python train.py --num_hidden_layers=16 --hidden_size=320 --num_attention_heads=5 --num_key_value_heads=5 --head_dim=64 --intermediate_size=1280 --vocab_size=16384 --hidden_act="squared_relu" --norm="layernorm" --norm_place="pre" --norm_eps=1e-06 --positions="rope" --rope_theta=1020.0 --rope_fraction=0.5 --qk_norm=false --attn_scale=0.125 --bias="none" --tie_word_embeddings="early" --parallel_block=false --extras=["local attention windows", "gated attention", "value embeddings", "hashed n-gram embeddings", "a smear gate", "capped logits"] --init="uniform" --init_std_qkv=0.0254 --init_std_o=0.0 --init_std_up=0.0254 --init_std_down=0.0 --optimizer="muon_variant" --learning_rate=0.0139 --beta1=0.9 --weight_decay=0.024 --lr_head=0.0141 --max_grad_norm=1.0 --warmup_steps=200 --schedule="wsd" --decay_fraction=0.848 --decay_shape="linear" --final_lr_fraction=0.1 --batch_tokens=262144 --max_seq_len=2048 --doc_mask=true --train_tokens=1035000000 --max_steps=3949 --dataset="wikipedia_en"
Each number is 500 + 50 x the weight over its row's rms, rounded and kept within 0 to 999. Layers, rows and columns count from 0. Numbers have three digits each. The size before them is the row's rms in percent of the matrix's.

# up: layer 2 MLP up, 1280x320, rms 0.125, rows 747-789, columns 160-319
# down: layer 2 MLP down (transposed), 1280x320, rms 0.0304, rows 747-788, columns 160-319
up747 092:419561540542539465479523472463505483595484551547523518542464489404603423434491507483438429492567569482427457541470543468506462469494497526518537505444452543584540675508409545490503631454448486431363543494526509507540501525457481560453521467513576450576528484456546459496534491569488453493503432432535524512548596511475451463468457447564547489383476527427596501502428454498451551473479521450496551458557577413543545486519421523564492457454469489471539452477532465460510501427487474
down747 093:593514517417469547484477532540518511533492389497429557443406507523520472508473541485528496579568470505571373528518446522381527584513519468537440481535469423643503415544506616536515489548502534468490446509508553536594505509438506554512406530473480546552478464568498630521484445562473484449503528510450407448490530523529572579583550531530495506462568519467409505545515475481501522527553489460426422504454501505448529426466450379544575443446563577522500525462487545564452523506427500
up748 086:553523440568483421577404483491498555501426454506425547514488504533532452438540509424567500451528503501557542430565611450517536480469493477489561593562513531550494572493468449501514532517529473508590489435458549432540534518481566442532468495472522467492542431491522465497372576441447497524470584471498473473555434495526491532538524522505498479457477536417479474539445556537575456501518414372467543503494599518495484487608456517502582550354593529478569542480479478516519482529451449
down748 091:470461522466511527434408491438505516524547534541498561484471505493553447520562484582590462533530501507481459476491511513511562453488484495441425502529580557477454506451503533403521549496471488498354423506503461607538475564533529446460567516495502498588474484539482504605551444500528588482480457540452493529498449436447506549441455540487569513492464514553526486519555487475508429498511441541601554583509503585499517561449534511563429503597541472401461499480500440474543472512485507
up749 092:503484580576524487458545615507569553673477409443527522493451491514501466449509502502419531464489550446437402536467525647557453490573599522497553491471458544454509426501464544502578544521434513514525500604469538538479557493465391511538416425479536536566553511442484489538519625401621476411429467545526463474560450530500523448571467494540478406550523446462504500431487501455537384533469636505503443484499503469548438544533509515525555437511512473557491450479515457473416559466552487
down749 096:505547529494500482492420453458485521483465464586461503456512446558501528453578453529588476534503495339475483539478491625476562409446522534502517556480435500572502550440471453481498519476500436476512586506468468425413535394501562567571521478516529429462498453532506525532544391498535399570442506446467546530525532523591446512459456555550530507558521483486425547445490582451512504485555512557619586501477531448465575517492508485428574599356513429449459569586513511501448397513539532
up750 094:524478493478474470417527514563490498429450445579377497451504468452446441499420433534446580549489528590523533527408419510542527460517406485544600407539554476508510505540479517442590554441431445460527509476470443414553482556504485497534550501405551489492421463477484543495599531455525507405578426485570515477474408487559463621534526507521542478546528536541517494497543456472428427501577515442477517520474560430497491424548489444520475508586558533569423474519457540521529522428481600
down750 094:617394580535463430514471477473480438525450494472610503493519555499492558513528588427597467449547547505506420463474534445480528528460473477509498445357492543518451472479508584481461332536474442441604485486544488515474595561508533405495547570508362453532466480474521405535497557618491484544502514452502553509573518497485522486517555501543509485488510520457592493505432425465517458567488504461504501498457456450471511592531457583509461505523475376449458496490466443511476577524564528
up751 099:438484439552499517415468559522461422464502417495424528586619503567472516514415537455486487413494414496392492553452435432483545530483509448515541399498545546525522469429414493515477505481487478451434555512521570427399552433512532406488466608579383422448510589507488554500451502540550475521486581525518605452488504588502487441508565481542487479427571446435513591461533564525421420504551478500573513401493542517500453520452433553492453517463425482506503499542427505548576473587401538
down751 103:599505591455542534517575466439538500462548601487544442496422495506534445502625533511536510574388470477448554557526610528592522424485378459483412504473487546464520536405518560467536458562527536454459510521539481467572533521464560460479484485549481413553609562541452429451473576523487463542526520404499499459486483508516478402467629436475574455523491410480541563505450474508465496496450612579493488440398604440487577478456559416424445494596386501511426469601489585451576487471521484
up752 101:506499413458474564554527490518491508536491500543476537537419451623513452434457502385488439536479472481462600472495560496493481452507478510512472538407465507527425505527504462446383452460552520476541453468465481462461518471557454490573568583507630495500532553477516445552502418553516510468574445421510435447492567446453451500614450454562520545433442454411535445407487379466549469513467503473539418530497477467534527581437373541603520561586494513482507471549489523565531483569392523
down752 101:570483476423465368571503443453509537573372519569459573488479580505492504518535469478461565423525571486480508418511547468512569464505518471491527507424486436459482465514490482483529584491462503578531477491529559555453404476550468598436576510476514431483416489513440542517442565568482386537531529502484476474476525567544534532498538561504531441557327549449535528464453527494564460528493585503472483541492450442505580494476432468447582554525601435541422495522486469599523486584471513
up753 098:553564426507534456476501478494389486565506528490441475525567506483511517406489452535504454492494439498495473607499499509538622604491667501469502488455504535535496562534522566453579541537489483448581444545483459494500524455501508613533508431485439430528528530498467450485458571417483446527486459498472555667466543460544559538587484468625498523507514500476587377515514409509448555576450540481477499469392503498524514440458520487484447414527544486478507510523499557520472395432467519
down753 097:498454540431475480489567550478388475541593525613593486532481491494479576514488469498465593454604470471547562512551648501493550485467414617431487465481483435443523435508575490453469566477467561501559503530449515504563564550440489556469536514348447519493507518527422623490481526534450432538479440515445430558540504486424550476522570497591493579479480526455434457501509570581449551533643488523446411498516569438410519580492537474394516540401493432505569583421450567478476509471436543
up754 102:473491472498504487545473579486445537419505435471508482508424497480576498568425522543538444482479485496511550478475465508432478485446562522437494446422534511516536442415518381540435371518534375436501446412465537443428499492470434490513494520434499508491529517543565486440356499486525505499511546472451509519459492473534445546395485556581534503521502522518408437466491574519433520490538487421542499543473453457548564498554393531556549540537602464517512469596555504513515410498509508
down754 103:493640461449586432540497587412485544424539573471547439515413433527525506570478493466531430467481606555488530457571496632495478618475520439526582406528519485526516481547513530482456544496520512543477442543500456563424509542452392524558513535472510523449580528450554534517478504495461487482465505412484582526447525522531540415464461415596525433558529529545527497433579504512454429507517530480505465547468506410509475552440482447537449485708451484479404466542584433418478473449476567
up755 105:548455476484385613599512515519526448492503465395473531511508549509524427474499487481518513572492529412432506457461579418478605513499562531489529435573495461540453477524412499507512474453610461572496485491518530444467471457540515544564505435533570581470445487389502552547493591482423608512477526434552579535506482537439510431552446429472506565528478515361437532438569508503488572432498468511558507540521471498541491539462486457393547464425392531415554426463514484539533494475597499
down755 106:500507554478541497568457503484436568488461466480550478527613559532452476563554449544532556503537396563555542481485491491560525536454448483443499472498540527501479498532420525440521447437486509545563460491498533598523442566564477502411534522495543471538392507423462489474533488407526486496545424488565543565477561399472553562492426511411584495470438519535489522547490421369439540517473520557492551516580476534536537551503532493462518489344403557500470504520410518541488586506591469
up756 105:478492478467490580507465497508551541498450519444488484538455470414532535504573454476423554471534509418483490466429438550524506527536513424405574518537488480429414458310496498593516439567466531515562483432439464554534508513554473407484472526556494435514491450496515460515479489575454561452533463492556575554463411426421452474490613509544533526499527526483549520492490506421449472557534511437615478507584512433500541513511518572452529569463532439487525418610493500470447636417483521
down756 105:523590467507524502474553528560524462525494529528545625437500539501533496458469401522349547454541524590484509542482424462401521563506521520427596444545560602493472584444490501499425460426409542481551472582618505569510528521453454547560456461551501465495496476546457557448479450576454572507579548533456458553452493439460450468483571478447451537472477594664409475518361546515489483518438450508474509462541461424522507536319497561465520492485509460502516513585462537453508488510595507
up757 097:449446545422483548621471513443522492485409436431507455538519504510573483435458469448480514491433469458511535497541440522438380546623544493568469543540425471524469481518493525469437525500552486500524544486454547490419452548533522482626564548524412504507558527540447537584525572480512443546542494534514475573503428525553444510568502503435480547516502464508557517512548568468481423547486433449497535468486489432412516459591468551458580471477564515508488541485512454556515521529653468
down757 097:461509488558442519494482481552569495480517495532406557470467511504499541351430593525564555476475424530525499442445439484550525441573516624540453562462444552482538552508517495467514413439477421528482442517572488536485523528452481541541440480450518535448546672493529570438463467577478538579444556461485486526547541488409527494473484561578500470440515546519462440478415569475468537450544492558552470511484531576538529488473500466506459466534526485550546538473464451538460470557489505
up758 100:420477537558502491553477585548483478473503539480473580440512422394568449440532565482434542552479600507512497464554446426502489517543424503542500559544463510580474454474467468550428431459420521483480620528547507583436468424520489486485525526465532498435515579451419528599501503543559444483493441531457509560563496487450453403504513524445458538525498539475478528565533451392445510523500432498530568456501444476527567454482466500535551548501521482595522486440541526582579499479494440
down758 095:450463497525479531470476511503552528560483387467460472514478537524503507515401471545431487415499522539557576567479444514528553470495470463563433552486592506550541469583538442564364413558507666494550516410465508457419510490438513455568494486556545609499420541458485431532538601538474418527564475500484430439500491543483593496571494447474453534468433464609552512543402562532540560534598587470587493494483426527609442482543534489456435500542498521557502491468474512470476606474486535
up759 099:423500534517475527552448451528447577508569477490492552513451446467573446485533556513547556475575539492490517433426467477512503538472470475385401488488435552441540524517555492528561510519528511415553528524449387482443379446473536556515489545511548573413411350470627471520544460520615528483502607503388534478471501448582469523527460452500494455475522536494548475469552449464554556514456490454620527577450518518535466401577554451455435571470524559532553485574495435555542520430468522
down759 097:481461588479490563479417571517526485431573524529572472394469532530544522562462512555487526543528470494570574489497434507487503441612410522496503497395464496521586450423536531576509488536527536551489495560462444436523570585569503573481493546463411471456515576470478548550524636473433532453509526538448522541526531399550477472511504551515509579462484381590449512477550474487534529531471496529490408512458507534474472536471462522639399453409530464437465414500446419538501450448491494
up760 100:507504532516462506480412557548570587526468505443481504481469483506461383473542518438492480548494505495469463573463386520498554595524453485485423473464443512514581548515582454614502582476504496555457520402535480544460467498461378601424448440535547463565460515446514500561552536465501469464518456504504550444560529477396583508526466444561553433517500558544578455446471442493549528589490503521513525434540430462489486575525405476543519478514522516468506478456545533510437380495554481
down760 104:408495479565562469504494495432506544391586432463511521461506541599513509575584508552415408486494466612528552519545482462472466498455498438503434508458424447521509532476479495497450497458542539558483564450485462492545597458495521535414536533474509488479578454482533466500525513470538551548388442427629516477523565516481513464543406423457532525524589479461511483490497441478588546549464484577473452543491564657507486468513500504524415533341525488492491552460491434593471499426534498
up761 116:565516525588449550395491470475493438560421487538477560470461427506604494462514580458518494465492455594544476553527570506539496467518466471537493426439566468524530363520473452589540396515560444476483477477536462506557501455552563519489531516451464409534455575437516491539452586450509493481548557499532419594564537403485505496515493485570563517494486505507520523440515497477384490491466488488479523458593423457552470511514410442487470509486538536536546469516525430422612568531525478
down761 103:518609555552514520480575534444462427406499572473539511410508434536442470455520437500508436453554481435606506593569500548416436506473454587407553427476482557564450511452504496511498498473599506476401528551510479490547486515475454630390511518496573528486569534549441561505573472487480473524527488474423387494481468477572555458518470569519409519480448558474487503427425518452460506410481481453504452491507476558533481562554464534569483511452462447558527500411583624518521490475509529
up762 106:474488506471443475492408437589543441504487518482483484383547503463574384449451559596545528498459490579426501482457487595494445481475538402435515499506536504550466466549546514518509468537468479457511534470468464557458458478565549584479450506447483514469533364545463514465587485452589504527480595484468559476499540477549535472478454484445466533499521480457509520435521496519538477521411597501565440540539562650498527465552452410490515475496453436460353459440399543515410538480504496
down762 101:562578598572559414532459531503445527495438544475539435579396537361505455498425491466481481469509518509487544482503458498461577540518544482524484508476487439499474451521590432492477487535440464562483482507562521437489552444416513443480464459510568526530567537527425551508515473441527527588531516521526591436494628408535415442552493422520442474521555505414470485533440561495493565528462402491506508542419506474483552435534439544569522558432452520402489449465464396557465505560530505
up763 105:466525477509452410586395550560510519396533513470494538464390395535458533506561460516409507550450476538560520546521465549540485526596477474637516481416526512503456463496502502519439528521459547436569543532565559501518556439464417459500516449422494524502474491391502490532414581439581514548529469571564476497539474440457507373483550486530517491480526508481471519506522584469465474468496565498466448484391485414512525490521513493585446476461667536580552477411569468471565499529525460
down763 103:489531576409626408524469529500464457530480515416462491620526538416546440525508527524506477520570420490441498501490515509579451464501464576485506533503579501500466534516514499377411405520462453568443501454490504462459435610530454499464490435508421524610589501475450462554451518506624458512492516403475482478584540483528494386523562466560560570611557499507553444525513583526444544568531459463506515462407495490542569480550550425520558459458556473516420490589487528503616491519487507
up764 096:470496450482556527492430405465450459517383524476480519449497564433528495482450464475568583471527542554525480424518462491536526542438464540469557486419557447521419501492410522573622480525475532561544512465454563579467427410488511565558426392506514552455474551583550489474492494470534544542500524559403460490464524470528469549516552461429496502543470444540475479499439472512496530552443479440576542545562509511463458486502515457409436464583535468548518477496520557527418393466523534
down764 097:566510499374410556576489537491472495529457546504505521485498545516545448545466488491524442384536500577522475439492471586497516561548571446498541559543515492515431453523502550493479536557616466406463536538507546444495476433491487537534500463560515427516480494481548543548510471558596484531522530474450513486545508537493520524481514526560465553481552497459505534529471462519566480465519508419512542487454510394507502497510451543572480464394590549431447416463531490515426628525489502
up765 100:558546521458447524475491460506490555558542497446584481476480461513494488634495547433569440408570473512461401534548447545486463399584470535483565419442644508520510464541606472490531470508444495533493470537455484460520444472563559508538430423514462447471530497480558535511490462462450538512452500506570493485469531531530520553505479518443552445466558545466490522505521493491454462494456499409562530520562449413494400538504505435449568457513597489477500524391349476418510547433495534
down765 101:562614546439471515511487481485581483521483544465474531427504502496560513587465607545471571517504447509564533467403497480475479544456574453598486519505472506451479454561519420568461513567520594510547544422549501440454514498548549474604481463518521450462481508475544524571492505519547484596493456495574422515444542593576462545497573511419447475430484455557475566522431436445446429499531429411553466519480433483427385412496574409523591561552467507557456477460435533478502520521442449
up766 109:565447446561604426531450511449575490461532550400419445512517559486480450504547517532529465459447512468548537455478419473546508444526457486493486452410532611483437545484535431528481461474581451545517505514547455472572486451568451533493578516567460512519434532499452466550537513389476454477469365543441543528426495608490513529578486488470626449563498513536417565557572555532510535538626538551456437465399676487428479507415518462448550504496469374533474502514506504500520525513488503
down766 105:523491453488516498450556486525536546496442503495509446520530477481517436476513541551481451498504556546390525555502547588501545471510384457513506527527546470517490469513546495457522503471544491606555578474426531375441406525566530389442454620453525509564480489521454541407548439449515398423435506519585514461458534512458539423573539460445489487504505422525527458456455431481411476508516594509493467452531555493528554481426449455386375513538492571477516523473503555559536527522398457
up767 101:535537514522520528544467509566516455485436533486531401530525465497562456462515497526508488410484544454485524626575501548508573425447566548590486512482540548561502567508509465450495451490453472482539538502516523555504582491417491590485554585507593518530508464472492455491517486420545472534397526382514512489533478454555465475419521582398583436379523533528528457399470523514486516545492497510508496520447588474526517488494412493489586499455604530544524505437558504525464492458466497
down767 100:525531563438558469457600495529417532501485495505537509508512497427537517440503461494410383504577483478508484645557457491550458496408556492485499432551526491527507514587383493475419537591448503504490410472524553512571533514459490605557460495435492410453588493520585537506505520474554455519562503456480464546526488473512483523514531528539481534611516425469481587468512543482558534454456547545568395557460479470464452510457489389500540509494552494509524569476476549443575469627505479
up768 102:569454488512514496640594480494516468614571543518424502516527560511578420476485536471452456547566516540503503443473517587525532500535534480582564454478520543382456512497502546504449451497536552437493512538476503544468510561435351581505478476469495411512498485527532447555510547547487492460502521445427428482399473517396431438455436531553461499512480605566423454504455457474425454561532487457632438606565560541508451539403508482463422517536538546409472524453500504473496497471475409
down768 095:549440528522408527550505560475422514554550498583511471560581519585417442478468557505509563522511602439469504399489552563499445537490462594566428535455565507516367413596491525439494601523468547419537407545479471502467547497507508401479501486518431395526483585484513481539461496462530606501464482518468529524505444509457526458560512577537469539524505428479482446556529512511486650432435504517419440495515461381487488454503504528429399485507469442444455569556581520471486534492548434
up769 101:494397444553503460411545530568483544466555424453485505436508536529522555385399487526487434453544446577444590458434580514471517472594503537483519476533450519597477399551542459415500482495616351564433482452531477494483503410603552479561482486525480631483601443604550586564501493529575455415496541487468514514482497599483476510526419500525537562526522456584444565498489468441373516482474512460442398486448568536476529484500495486511518456478434595488569538541505488440440562474509514
down769 105:480516476522607553527564526474456535498547548406585483423457558555497448503399601480468523476507567465587597499572526479487531523511516464483408620495562527502505463454474475491436490484446452534565479508500510459573573621428526490472431507518447463461518492545456502533433534535521547431489514386535463447509476578512555467489424537492465484419568477529496492478473482386410610485581507435532513647526444529537492474441600484500443467474547435491607447494492593512496569420543501
up770 103:511571454484505388448512507398554517495540537520572549570607481522450541538542403523566594473490551600431549460537505541570561513452502390441477407400470439574483452395501475470500493493462413503422528514468468507529519568458478512601497433505569472456494487553580482471536496469380477546437482538477443575479456493445450542546509529586481468513478505486506488512487512519506458489513412537545473459515527423530536500525456551620420571486460475474526480480519509522488475523502490
down770 100:526483475470506597502540640557449468557504509538560515519514582489508533498531617582462471438531547480463517489523546535561514491432595502490622529477518434495440381456594427542509502464451565509445537585429498531489497471464458515467413573474568487512436474464404595588449443409489524446487401554467534458498502491420426471475485557433481521470460567557426553509520529484465562549488490503523474493482532517547555542507492493520490543517596493458455472427472513499537490458608552
up771 098:548539545572536490569569477487521507550457434454581578526572566521459392529520599589523469520528510473474401509493533541578484460496557469458562476470468468443433479498466440549461523465460631450482426548537518391498522552459547513467510521409547486505550488346509532538528523505509527433504462490420516575587507436434456412507537503548441618479423559572437469540452482589492577523403451507531491471497504480491524553528501525505417506510501461573467503567504546532498566402493493
down771 104:493447494581436512482485453485565524518551542590488501534560510520579542626421456476523512488473499508418381473433403456562475520424493440487481487585616464582400490541480569466410436497480441439412524464498466470498491473587517441395557443568569504480428564580440465462491440474530483430472493502519503462474487554483534463599467528404499379508626455450588596448476538411513485499595531566545523488549445557511436515478504448482481482506485575514469597493465488421546500529500455
up772 099:523469529481468509493462494539534503527539543427465554432496544439528546501526508458535494445564517514500467533432527500504543565415460562575541375533498568446493493431519469460578586505582369491497483510534529430522539415523525461393483537544453527473512517534520506600498594543456597545461658511483505481485509491473503490544503568430471462485477458476497469458506474476450585478493537559554468460608468579487511533480390494486565487526444541475497531415590473439513454445527507
down772 100:467536483480591531433413491488498477428411483495433564527463524539501472539524516511502518528546453500478468564471437535473458587397493594522472478527494496423491519531584509494444474610472502544477471513437524489458466477439577487502547532517430562485575432465533431567471540429468505474558544488513501440532589442584483546462430536466463493619441524464438522466428616459519489514458509450517558462592359489473501447546604523585569562474540543540541497436484512534485509491613486
up773 095:409487448545500557551525579465601518462484548456602553513513523471524444472526625531472591537444419556445487606456526506434528506510528535562455486563530438522453478527478515461462439574479411391489608451562516532465470592478525555554530513519487562528543484477587475530485515509535511523570584539511489441481507615464532444468421466479486479568530552471534476493519469528538576454510461370548562489481419495482577517551470546449694489466549399509509413476403573421512514469463445
down773 097:604478615404419475530525517491490499465472481580444543457463519470552567576495460431518474459578480487558476432468546496539487440524475546480562500553500541533479498509504503582513534472520522541501499553519520426430498575568511413485480494483526510539485563617575476439473493496572467474460484490456509535523435419456514507472453479367509494530536386532538545435511363492551535580492463566564446493478561523528531467454596466465398615429534521512438476536493443610564552428467409
up774 086:387565591487449557471504549534429541513504490555515499525595448478495537423626487561531511521465507559446599519507463515489599571462485471447504540411522594512500444539448475601552483505540500541484509455597414499547538523498514505466449574657477562521516503499575517480616463457513527609548511486470611576498507515429437502544445481462458560459446511478445440428512520564594510468587438556506471440586556540508501555388466516461409484535523516558496410575560542528422440543531527
down774 098:578418427558573512529501421437482452536499405498393495429441533531458471480428550476367446551550437467402483548423515554532452419521431477537481486594505476507521560495569516519514482459451605507531499523446538543586486563574541505528544470444487500449482470643463554642524571518477499488467485473490427421467474497568568506425542484497493446500522465493554581490510567371487494497483542457475565561492455475484459471586515549471487414503387460463437513466474463464547484531452526
up775 093:492427519513512523515515535437555475465541503450479429454480417485452599494454510455422481537557431475527417514427434542523431531565466537563580547575613558431525447497456514555555576471446510545518540508434439461431418481494453499544508496535451414509467480468560602494461487491556638440537466402474468577537493473448558545430562404506497525530455488440519511403534629537397597544451519497488431545498506447497581456503486492580441500445540469487570514458515576516451602450504509
down775 098:519522373493482535489599514482455549514424523479547490484522524505536402447560472561508581555446467487498485542536541447492595540496547530499481402404533459525503502537498596448540456474495472468510526469580538493563595519576512499546522449503453533478460487555467518539513395494401404480466572480467490457482529533595534475606444492441540442482568499544452426502480443431619418450577437502547549487526537515488439467485468422486459481580422531539487501526491439470478568523551593
up776 099:480491477476460507417508479515446454431461522495523529420470475504394444438507579529484539526421484497596507511536494408464591543485427621468509413453555488510492573455520395558504495501524433501576475486546418614447498536508454410501445479512453447411472503497541443431493478470547412561513533499539648435527580512463519507499559497533426545543463485528507515462571540475528512474460461501464610461553501414491508516484508553483512456555524465550506524557494523500535491581466531
down776 103:425415439472428613577518498490511536470551469514543471536462503456467508452434504544430511494551509520562469493571579667533466513528590468535562517514550457467473562517600453546470492511503473494458556579465566477511461414491499445510431508478549464345509598515464562475538493466435481556486542476449434554593488398443486531535473474350558531619513423574441483486518372486526459506469547564615436479506551511490539489415441536524398516473512621423501628486502533502454415518447526
up777 098:544541477500498397532520420513512405456441533483422503475480472526477485411495432528560503523512575447462422531608481479419627573531497480470510502497518482464495522449511536530505402433457505437498644522446463493537510438506569481553502560497499499477514463608546490468531593483492525504462469536433498471475473504626448522492446606505563492446513565465487483528462539460539524557527499620480435551483478517501487495548519625483588566593498484466530533454530484511446501516457505
down777 097:505471430596587563425548463502555490528581451535524594606540604412434520571518596503523454448553475559519515486511518486529514513509472590562492409455503346512544449526497561568474492497595552437452490547464547460401426567521441508564501482554498499428520488497519412501539391464461597453531561434428554525523482557443500465489414416501498487442507464512432543535460534421537567522553452478524461490429471580555546442542494566475483557528514453445487531353457454530491513511533491
up778 097:516559476511452477509532453410558419525488454489470503614447484410496494471493546505501547336481542492502543467508517509484373471450541546507445529450430471516450462436498443494482449388497579471543494536490476383530516503444556491468556532430474526505363403548513528598582483641470560514560538610484484406534583536500525597491496437601522515503501559528495473456482460477526545440520530449533519533488574572419530489430459503429562605478527551555492478504441414498537594478478544
down778 098:405505586414540498422513537573562520527589518551478524544503459572531496519574522504463458489451455448503431483603461486537579556604466463519456518497467537515551523519558516522440520491510457487434497451563562492498431481459651465498454555484492553464453445510453395571504510602590500593595503475493477671472434486484464456568472517470541611446549490503464515487453595493472471382521427370549517473456506509543530471432563447520526542489463465448427513566496476403459458435479482
up779 105:535617461408440557346450483443504536522582438439410464511478487446508475489459496433503480540398592496473425502463563462548491539538518531430455517484547556475553490465451459489575425418555464518508535463502561562550488528525486448518515509560561584580527550485466506483571521476490418510539515609453438454444556577514489528418490402505436468483507537514566528535514501549525463518537369518424597456497462429434537471575529543506494448498418426488603492592554433427521524525468499
down779 108:456435525500536404584515494565506587540564435569417426525576515458564467501446472521592456432509446420571487459483520541516442457547616474579526516514493548530487487553506452562436550432516527501523457501482493490537566438476510596447558518407502511497555532513431500465477471497463471531541602577494485432507493483519449439529429498436581470464483548458429451551469514464533475519535444559505544447566541476427561442513478485452389564504414555519502652433387507545471484439489441
up780 099:471523543472526492521527449574548504486532484438480526459443507585447393506476451480454521508459507520404494552492530462479473509486612553542497561487539535506495454435471520385552536551533573509544529498502525495509477545502543495495483496465470483452564482506554404522441495544502444448566505480429454509526469536530495449507485619472514537490527504522498481494497507507475412495531474566496480541579459530527514482494513385522492478533487458556462428489564467521469470432433518
down780 093:448605483501539542499469512544408438509429490507546481533574468475470450569545532518526500430509407490506472528484458488486478444411475551553568519553440577570418557421487463449534520532577498482545508529438531489534532479470534482467475508454543598500504516449466536549525382485469513539525557472502448488517498514518469458523519548578572451539479503474489507550541556522495360451464393528551490555536525502498457428514522502600400517580474517484560521456521501456485492490449549
up781 103:564547412500456558448471466543523519507429497458623481558558504471425516527580580507462425495501371497443517467527528390457508471446462519540588470535508505587494466433542543527443493532460421492490550627571561536437555483528444525544512539454496479520417450507510453546484459464535518618576507488500470545503507491454512436568442486476538535413530478630603523579540464545491538417485480415593467469450542503349541455567465490559510425480542559478547543496505529435573469472476374
down781 103:514550595419561563488546476501503498549486553499635516476510489499517470583433517559522479574498492553582504475496524459478468537495497531600533528509674438410478609532529508512462481500522485577474489575411455531605471572442473464502534560526553518605595464445483583385517521604514552577419550506565499477520482520451498513486454530430450552490465558580490482533466560426610544400450536483544536516487499439512465490584450539431479483432487444462501478522430457521458497424463507
up782 109:626497528564578467551550573537509531545533490515555473506468479509573503444570414446531528494508547513575524510496531526520482525449494485562517519577530486514475466458456542476507524458456513443468561500524473439460525494559458592491500538457491476454516527489550567487473495494563431490683503528442490512502436501497473467530381520515485507508473436466535500491496503515524468504554368471490476479520558581537601565492452486498604577505577482512541436585475473465458513536476534
down782 103:491614531437513551421497470427492498515526424521483606531522523484446481506481483503463538507390511519536560545514537491551479497489433468484550477508477477501444419536516486439466466515462466453521507464587491474537504562501512509553432484505621529425400486428563445491486480580537478583480545419526518403481552561437467447587479475528489404518518509360468568370449423528509512563541515515459542436540525488389508503469472474455489504573519561509543469519461412551500509528480472
up783 104:524489593403534493528427489506489516442493437373423501407435582442509474493583565543513548455516567508473591482570487509451476476479436536491512467536552502545468581527428483486439520458556525471580509462464475656565496479541488467420479581570464566548487434512418396441414605482515581490457379529517468532451559519530467537564519495469513445555532535494542512529437633486404435439509491527486468446625507418587599524608513571513522522500486430562513493502604493526542542414504467
down783 103:442482515519472551515453430507487527454459441561528510592472444450461472493470466513478498490535392564522525499477476500467478549480521462428541498597492537440647363573511421527509542518461553518553453512497459463476510515558541549576464502481477597453473465537442536547479490573418568470484500513575441502494467552480472418561540428480455535475383492444522528515521517501485567589570545448485455578498475604404468444487534554548526415441555595597530487456504416504576485528550456
up784 090:460509494522557608427487499583491443516525550569444504510554503465603504553614538469583468427536452486574513484494465530460513521512486485459381487458538542507550574571436505495412501479440504496537475520572480458612421522505437497453521413468536492418563584476534548474506531463513473539496472561529407572424419497542451441574490481479494517469505515578526541492497539462479486585496446438491558466395599440494427388487515504429430490427483539512541466494531588419546496513551518
down784 091:513525616549549494417481530524472442534493472572616568504556588500487536524471484486601489447503448538489566574513511512450488457479487524431448563470452535493549510456408507546560557542544598499490473516404459545573534542560421496483545509405540580480475534509485486450563432542586523500440460439514448496455511399485506556537435499479502493483556500485487565568498421455541536442580490540584491427481652458433393476442541420548510526418563540540492578538533542460488540525524610
up785 105:511520487450424587446446498512581455528456476521541422428533494388457445486605482506521386466490497484574455433470605402527511435486461548472453500424400506537537438478544445578523464447404496523434438523453588473421507428508541474480449548573504441469463420485510509501373537509543480471544521583503490546497417535495584541482350484504468441562534449497508557453519465479582491483476527543488502581526460495512467488539524490502618537426521499497469510568443483552505574479456488
down785 105:459436527496483449438499556617549486483489455485505416413471571610540537389533448509522444415444535537497502460532522484546440520447482553485555522478551409525503443509486505526500485422481512507515459501460525556483552532578443389423496455397570506465449486533569562552460494581543515620504428520624466486510449505597471458544467514404479530407557429507517568507468496557454504442508497510503511499502504394458473524496509526491419483505443420363498521590419420559482474497389485
up786 093:517603513507530402463482456572572490546489503430429503621619400454543436563507498448560524542573536486467488509435461539518416481527480522465445458585413514528559450443502551487454446479494594461573488590542414467480457395492550461550491443507453404492361482568517481610578576501481452450456483462509528479525482435519455446497507488457532478488492395501605445506555490391478521508557555547459496504477479543449555406485504447615468492493426540483547572495470447476496518555558515
down786 098:455381518519504399404516522516602471446503456496477501500559504520547486480542505516418628527581513476441574458522492420609513455379497575505487537455589515492553615487557473525514540532582489528514577483448491404509448470483503548494473467474574524512459564501547564575550533480466511526451489529488541425431502530514520456446449413510514500521517507605461393469478570384554547444520527514527543394526505533436544548474457459511528556558504528526514481468411530437422486595546464
up787 100:471577531537423504554530497469461551435561539569487422448556569600558512545517465531457555492466561524505494496565627530457491494573542560492465517610507511582441430449484532496498475478584538490443486597471559467423502518479600508541517537468529524503424462453457535554536560601488484546533412459568462485399484535501510465616561507553459454463471535555549503515473420487475432488473461505455561525531591460450438475510538515414509530489455445584527420465444403550527491563572505
down787 101:627502517519457496466529499425588447568472553525512533529412523567405571536535529498464564461550576543485582485415551400484513579587439514492487504557465547535426525511482429551436495527548513492555478484471486516540467504520459530469508471516537592448500586520542557567539503495523488449553563465523491544508471480481512473512482478541408477660456499517541480578543449451512488440496379509436527485524416328436487541530543464496515518515408406543496558586540495535524502502568413
up788 108:521542449461615483508500437461416491527606422477580466524425473549529554398527576539436531510540405517567461498516457467476541449533559576502436508577524502445459424446562504530508496484526515532532457495494495527429471523477467529513472542493426423538553581559522411490469487417521523510486479529526457514527531539544374428474542539506457435485474513537480399497618590433555609398451468389501449524499515523475511403546517449506546498524586527509489446543425472568438418453575498
down788 106:507515490407581569572467458421413398608576464437559540410464509586482572530549433439468485519488479521594483523426449494518465546474447455488515534504611479496548423464547513569448546461508515455500519502576495510528466532501476382471556506527515473579473480555471494546536511447513514453474583529593488483469535484551486525439406531469456419474526465546587527484520491485482535451516427590452443517583574534464531517555589474498463500519545503490480560492488499475462461442436523
up789 104:477589414530443562436550585486489478510552442457451421587454525548513512454514502526494520505486483569506540464426461452463503559491517475427418423569524588477447456511564460518557479523479455365521468554518552448520499485462552381506555538519594475507546426503505541513440507418430507489464504513519474463480518500508548540510478579491466413454529460532494572509532564501535478474500542599477415395382484480571496455480507486507517443505567443560470482568559509482360556534566479